Weights of a small transformer language model.
Architecture: LayerNorm before each block, tied embeddings.
Training: a variant of SOAP for these matrices, 615M tokens, 4689 steps.
Each number is 128 + 32 x the weight over its row's rms, rounded and kept within 0 to 255. Layers, rows and columns count from 0. Numbers have three digits each. The size before them is the row's rms in percent of the matrix's.

# v: layer 8 attention value, 384x384, rms 0.0389, rows 89-127, columns 64-127
# o: layer 8 attention output (transposed), 384x384, rms 0.0345, rows 89-127, columns 64-127
# q: layer 8 attention query, 384x384, rms 0.0485, rows 128-135, columns 64-127
# k: layer 8 attention key, 384x384, rms 0.0484, rows 128-134, columns 64-127
v89 100:115146104054110176147177181097121097100141146205112177142120148061114172150092054125128115110116156159138066154146147111091114122112068144123146154120171082110136096155145128109161161169137115
o89 093:140126162144097105025096132156063151107097163104154106083136139178104058102171209153105157157107097117112155146113117157126101110100127072140083069122127155181132138098117107157099125125113138
v90 100:108146044117138136155068137084133113097182174108115155117139102179127107098143143117141174091139104128128113132162128120083088135117175170139138151135099138172188140133149138113096135124086103
o90 091:163116174136139159122207162126107080137187115127121082166155134154112137156129117090141095123126126147104118169052110065134163127175095089076128165034118149164141091147112100134152164164185179
v91 101:101193145083124117122106150085104096060122143255115156127123094127189103125061123120113101122129155146156101097158171185061156125072109163141082102149146127134184057100093079088113127111149162
o91 093:164078163178122099154139123189092108138161133066104130128074132120119153123147146141098155132153132130083177114130139111199101152152150128156200137098131144076117170090089137159134113212169116
v92 100:084115180150100126151174136125104116103198092121095142109088136121152063090116127161149171133107157190132165122196102185243123151124135136139124134126111153138102170095083126150099086063100148
o92 087:129191110091173138120076113141130197098116101182108051111157133129140182142079107114125127090152167133126090165077129155132131202104184113181098149143117109095083171122132145166113152138115112
v93 096:121136092138162124176121107175047112095162161162189114148133126174146139150068104146136164129110097111103138168143134139147124089118125159118124186125143150145115146102120138110114099136070182
o93 086:119134121115109083083102076098201130119129184119098123127153079118148139073150170108149102145123166156156102073096099122079075122138136172165075143114144096113119124131125111093135129152161088
v94 100:146143124089142140142169158104163142103086100177161153159124112128109153087065180148112099101139082147123078100126176141100112189095153150083155135135151101095091125109106149122113038162155144
o94 091:080133135131164102105131069142086104113133124058113123123146138092133131176194072119120125122163151122105171162118108145124123108140135146139101100129146162101137188151161146124119228151099134
v95 096:156108089093103113149135135154093064107099184096179148136122118116049091138112125138157102110139140137147102131097135175146125161141090160124116106126202112161124099124149135093082179139161149
o95 091:128105129123183139073081127165098145163156114164064100156092101188179156150154175155125126148163163126136122117103081072136133083122127140124112107132079176114165102113141076100131098163114174
v96 095:128100148168102158117113143178131180132104083090119070066139152199114126092147166126104135142168186108146130156114136138127117125133092087089162130137142129116143161106122134180097167179142108
o96 088:174136174143159115111123148092177076113136189121115141167125064091137183188120133153192138105099161152158132144151117073182078117105190107161109151126151128128109086155123105154126058090113131
v97 101:154108137126090120124136141162140150100095115131144114106086153088117174095162078108054120120110127134066145147155185064131105166161122091139119130151145185130146134160121135123178113116114161
o97 092:118136157117137083129117113151123193118156128102119136154080126126134100145072107034115078119085131122112116124179095223139116107090129163166145123074131070169111112105150135112121101137166092
v98 093:130072114143136092106153114175110213122152064093110115091189129157112133157160180093113121180107171139091149132113134119146122121169137126141151092155156132116064175096091194105149111103143152
o98 084:160156065116121123150117125124134095172128223151157175146099168195154154144136095174160139095143132157193158140138077122101155108122083133133101126155133125080139132131143093171150098078118047
v99 096:085177161087153165137098099144143063075101204159156175087079151148125098096128134101134113131069143169169095153160072094089169085118081134128121128170146138143125131166162139108102180095175152
o99 089:150078117174098127096148124113109160139170118098116104171094075159080153162069162143126151082133145119067170122096145120142056137081141137158109142108133115158153138119104119143109082151123137
v100 099:162166130147078134177141148082161109090101160150150120161189105112104152160138156166104049137168164124140122127157133110164087145104130130121089124049136134197105164152134156167133169118187094
o100 092:127125112086180119152153116127037128122150140083098128185130165204102072129141122071118150082131092175190140123114108143094144156131139128097167163174156152116192174121133181122102168187145121
v101 105:061159143111150142189128110122145134076129167140083125131148053062190120111115083065129113080130165182131104152168086146034094080138160136098130138201085137143169110115068109108123142187111131
o101 094:148110155097079123099122104167113113140161122121163096117111162248085144132117184111129123176109147093141139109094135125248129120134085141180141211075125133112117128139144134125173144102137161
v102 095:191187140130101151072174112109110163109149118132133153135065105131134107164147022137116131155170095168135157149118160145143109129152136109102132129129147142141083126132041177149133089075119103
o102 085:111119119114146131163084166141123106100106128105169089104185132127138128165124131112114121139133163091178116147170096108143133126129196135139133133144192124097148120161178065116156195173084099
v103 099:132109163124080152110143122128149179201093065102134096100136168118138147147099146191114119076136110146135124114133172126076126127127070102081123096116133099061156103130128093088097128139118118
o103 095:125185116112171143184095133180124099108080188137151130178133134123129080137218113161110170176127130150179147117128097146128090121130127146176138073146087088123104135113114144192120106121068078
v104 097:216159081159095115170176190146159165085114097087106134141087166157124147106090100188124148112103108141120160137143108133187103140082131121093141091123140086138129106121160106115092166137121129
o104 088:117128172094161109132090100074184096062107059126184120129129176068122140144105143137167140098144086122157113127092166173116136111107126130177135086128122121088112183123072110167142100155101130
v105 094:179112129181088128106088090207147202125153143135135133194100138123066097162122114103062154157132129107091143125121111125190107139186113097146115138145153077119120138092143183112160081069131074
o105 084:134139108107132110144148175068118076134151129102120127098165123095152133093110102127184143143134112133193163129079104124134142120121161129127152109130135127138106145183068100154097155179189149
v106 095:125134202153166125075140120155126146143128145082052189133184148119202124152136122185122186130128144105081152145108157165214116132132097146170114117104190165113116131088125128175143133126193110
o106 091:115104087169110128156148126107127167148161152141176156100118129087112125079132182115092149140100108175153162107116109152161116084154139130077148102107078118081075129131133104146163145101121160
v107 097:139144083102141095146080075129139137178167129163101102157171098140187146136157130118144138142096156172119121129110175168095141073129151120142080122127153167108147132150040107177106153159146062
o107 091:118140188160076101077147154081103158113165167101160158087148158102105050156109103112088111105176092110118181125132121095136083149115090109114170153107076068102091105149172081104069099138177162
v108 094:105102150127158097073093077131163069082105054081143096111128163146113114107061132167097035123144126073087154112129134148122051141034082102122067094130116124116156092103121099147127142149197142
o108 088:114090103129064179126086187118145136167135139123129133137114119092135161110152094158135207100118194137153143177106095152150167116153127110182171102147198147084097147157132139099137115148060160
v109 097:166085138138160087125151167112113158171151126083150097109172124165101114167146151154110080134118071111126126117144110089153107155116156140134079119151158143142118121126190109127145107142141107
o109 100:078163184137092121190098137107168109076145147115133135153065128105191138086134101144126167105167209112153094199155164154134136100111133111128121109107065108196096104184126161137132140114121110
v110 100:128169150145108113156127142132128148136110119076116098154122103184150173131193131172109170154149097073143122136117120085139103088116099112089101115144177140093128108144130169125168099151120135
o110 099:121138106149088134152103147102179123163132142165188141090115171128136136142083089111056072137095097172186088141141113130137175148102148103138191109120096191107175143084171074063148104111128096
v111 103:021140149112130158101142102213053133152146130144112147111129153134132142162139148151112153126101087147135136143194146111194163115104141108102082138173115119137115211085120106130093105144172089
o111 099:211185183139172127119139164064143124134147120129096088166089184141154156135142130155122069071154093134178123139087145140132128116096145152086123167128138171158107085187122140131147129062106113
v112 099:167110122133095087084112176160117094084145078059138103129150154092094129136144144155093123096164104159090129151153138156086121134145133119203146158151122099079139134094138176070103111148141087
o112 092:072116134127105124157201102125171126151119168167095106102085131117145175111117132094174116168111155095128119135122111142116112125076126146080162079124135138175101123105174113122127158070071152
v113 102:123061062080155206124169099162131123159075122113183054144077127075081096096165123123144157123077152129093122177107075150118173103215095139160167149179076126088170126112132228114114157138135158
o113 098:157156102114151132099153122127088095175136082096059138130177130122134148133139154119169089120147148106124125162153139120089115127079097180104071113066133140123118094145180086174140098095110106
v114 098:109054101186098102120083097124118140181105065109123090179096136153094110124142139152064089137107182116134125173138125137107135100183155096134112099168135100138141168166146131132125122149102149
o114 087:140141102106164110101119135166131125111119128124144099091113114097202135136138090080192165133177118148156102141079123148150046183121098158171108173142107138078088104132067206124093122171179174
v115 098:137137239132103148095140135165108160101154179093100139153170123156139115161221182118084111168135134138146116101119113181179112113128117124167136126111201177091121104100120134118164149086155125
o115 084:121123086154179138128123163098162107158095113144151089089072139081122103179097104134076156098157121179121138190128154140173152103150134081102136085122053127131132143121139112124123085121134109
v116 096:121197222128119125195138142127104172129124091187115135141110102159156128133097113151103118127129154139150139094142097139129102041120107138123126190096090077142150186080122128090122122121142142
o116 086:089079136119128137114148139120098090147180152137124167095164149149109151145139159175140175150122063143097152122141163122150097145162111107116125059184091145138061101127143119130129122130121050
v117 099:190173126096116142137102133133168137123061122158129148026117174097088124104145151135159142092087119127124141176143157097097142152202124137137143084139081131149147166169136097065121115158071176
o117 084:081097090116210125128115130165103109145188113127167090160143118147099169120161116161168127146192137115095084087127179139137122093106108127147096159121175099151145085098120126100110133046129124
v118 097:136085120132160148099102107118190207154120042094116161094072184163092145132088147139125163083150149087130185126090154132178131183145119114150106109132074162112106169148174089155168119137127120
o118 088:152131105165087120151132137106072051147149175184104125174151141064156102145236079161149156116140125143145083172182118142077164116115147132059181077138145110108123123121114112172074105057089175
v119 099:148161120092202057094044163174064137137103157135150162136140084176152093169120105161128137145135067157101152129136081142170121073112152112124106179121138131154152098128124147169110162123127122
o119 091:130100185206093180096185104068094158073095132134079181116176138122117148146106165125118167106121169109083109140128170118154136153110133142102192124113095132093112119115105074114148075117168064
v120 097:130131118117122099093108172119132117145144073134107121118117170136102127101088126152141111082098133127180090106145129125089131148131146151087075174162103136147138128045126107125139055136084147
o120 095:097122105108110136101109106149212133111182148136162108114161140150173120146156106107142124115187134131105134123146112120130166140072134105101130061139139126146140075153140134092112181112103101
v121 101:178176110114129107078074140134151092102155134114175144157137144097090104115152107124137144117100135108134105134102071148150175122105128113123146132108154114138149159093146098161152110164152132
o121 092:075088139138120109164113077115078103205112145148119132114123126174124155090113179072103144106118138139084125081127168081093134134098154140163116172146125095149103118109153131128111128113130075
v122 095:121114162169115113147130129133143140176107086082161123183126135152208126156136178129161149127164058137119157163085149130169092079093189129140142167166160183111099102149175144179112159152101176
o122 087:098129106124089189115119152142155111104212135153146115078103116154092134080150124168117119129126138091158045145142098122111117151088118118071069124066078111120126114106142126109141116137124105
v123 092:160057111157069120146142105079132104158136096141123081118156105128170128133133077094155071142178103124142131104144110167155096096151097185163091148142127097125116114185141135187175137062132078
o123 089:089207121078153150103076129172135074136182189097177077175061155136163125117118162133112184121144127074091121153096081105139144139151180113090207143159147166067138140077138141076099156147107144
v124 096:093138088095157135102144157148136108179110104082097191082135225131110124228129158153199146138193156172152176134195071131149134157140106171106107119150111109158098126119153073129106140121113127
o124 086:193125129226087116126100102157145126114164117185186106119123058101155099109209143106126108053068145108065141156100170131162139132118155136168141106140119144079114147131086154185140128079134109
v125 099:152155111183153177115200177128134167179128074131121124156154192098184137149147137161118129128167144117145151117104106136189119181085112124146104076119183098138090157112104165137108101073178081
o125 089:128137162117188119177099119124138150110139159083139156082100128126090097087162137163143170194125167169159117168159168074104088114146156168107153115179098156080114153094181107128129163144075081
v126 096:147120101079099165114089146090168079153162107152119119133162112104130141038132082150085173161146124134138090065117115151124170138198072134140144167145091090161119096116185152127081155130096116
o126 085:095137137113128115106152136144092152121121084160083169118100126112050145145109163105178057115094104085127117140090107076053151129126164174128117108153155111082114125156102138054162093097140156
v127 093:140156161137103124150162176114124143187159110085083106189095113148134090028155210120146090133155165102191103132154157107141094134112086131117095136096116163171091107163108120172095126105111108
o127 090:126099135095109114141121104073128159114120132164151123101135132112118160137121078149086167150114036135058084126179100128158169121149224111154136147161115109167150185146154073133149145149133142
q128 089:058091089141183116131129105102113085148138085035155131100110158111134187158116079123099126126126135148119084149135072126145153094136154116142193154078128088103120118110135157085122130060204155
k128 080:114144115123159109149203166052114103139142113111174175126121129148136085111107115120078142156161141145116092127153058096131121119123114164118185160160102124142134123137143207163094115093149152
q129 097:161150153130071084129145133094111151181120186107051168122114129118123155122092194095145120143130111079123087111135095122148128055130135108137152151122134098146144137108146114096173140163106104
k129 093:171102160113085110138126123118145130152143161162103135164127088170157159136130134129092133112131161076161134148125121107144158129100121038152199100053130066113171126149151159150177158110099189
q130 098:117113135156152122145122135172114142116060143108125123184104139128172144121079068124120146128168112096099130193106151146161096059130081144157166166105141187102125102108150122095154148129174157
k130 102:096120152143120128165105110143109141125095163151092111161126147119169112112067131184141184122203118089157136138142108090140128088136133113164090155170137090190145126113159182118136091137130121
q131 092:102132142098142134154089154093115204138150123161083158101105143108184111114156072119114138084137161104190158098120136133117149113097150135188096135214069117121092104124118077139165172167112176
k131 098:111104128114101104146160139095108146158109108138154149108110064152112098139138101096102151120140126102191174102129162150149159115120140181141143085084121087100118098161135108172094184196144138
q132 092:131098128147122128163152167104088103095151094134105075133124109072142138094153090136116147177125131117138135148102104118143058167092073077139120091087116130056121102137112155160181131106131124
k132 093:107130125130155120130123119150154092143088052191167083123135156162132136077109198122160126193133122144112140159087119129124098093157167158125100125136141137121119133113202132094129157122163128
q133 095:097101109194104141123069133106136121178146064152164170178108117174154163131150139139164127073093109149138109112129090171117165117161183111134134140121129155141130118153140112128056123120137091
k133 095:142147103131098135117149138100107152151145116106171176142137196159134121089169125125141108185107077133162096097124070163116117117094151164151147148112095208128127174105132112141085074142145140
q134 101:135103140164096114127155160165157105174036115106098055095129111108140162080112079167089162151102077149134135109131127156144031164097104114144169124114145085074096091120122140149184120048178143
k134 092:080173136076104114125100152161107079174071145122089093096144111163141130050098192125142109152150066148122109121143115114094077107153120172156105124201096107172107133117147191181114179114100145
q135 085:155098095105180143104121096149158149115037122119067078104122126097139125113169162175118161105118070090098153140089098145103050147100123118069111139079168063092105169068233150095158104101139170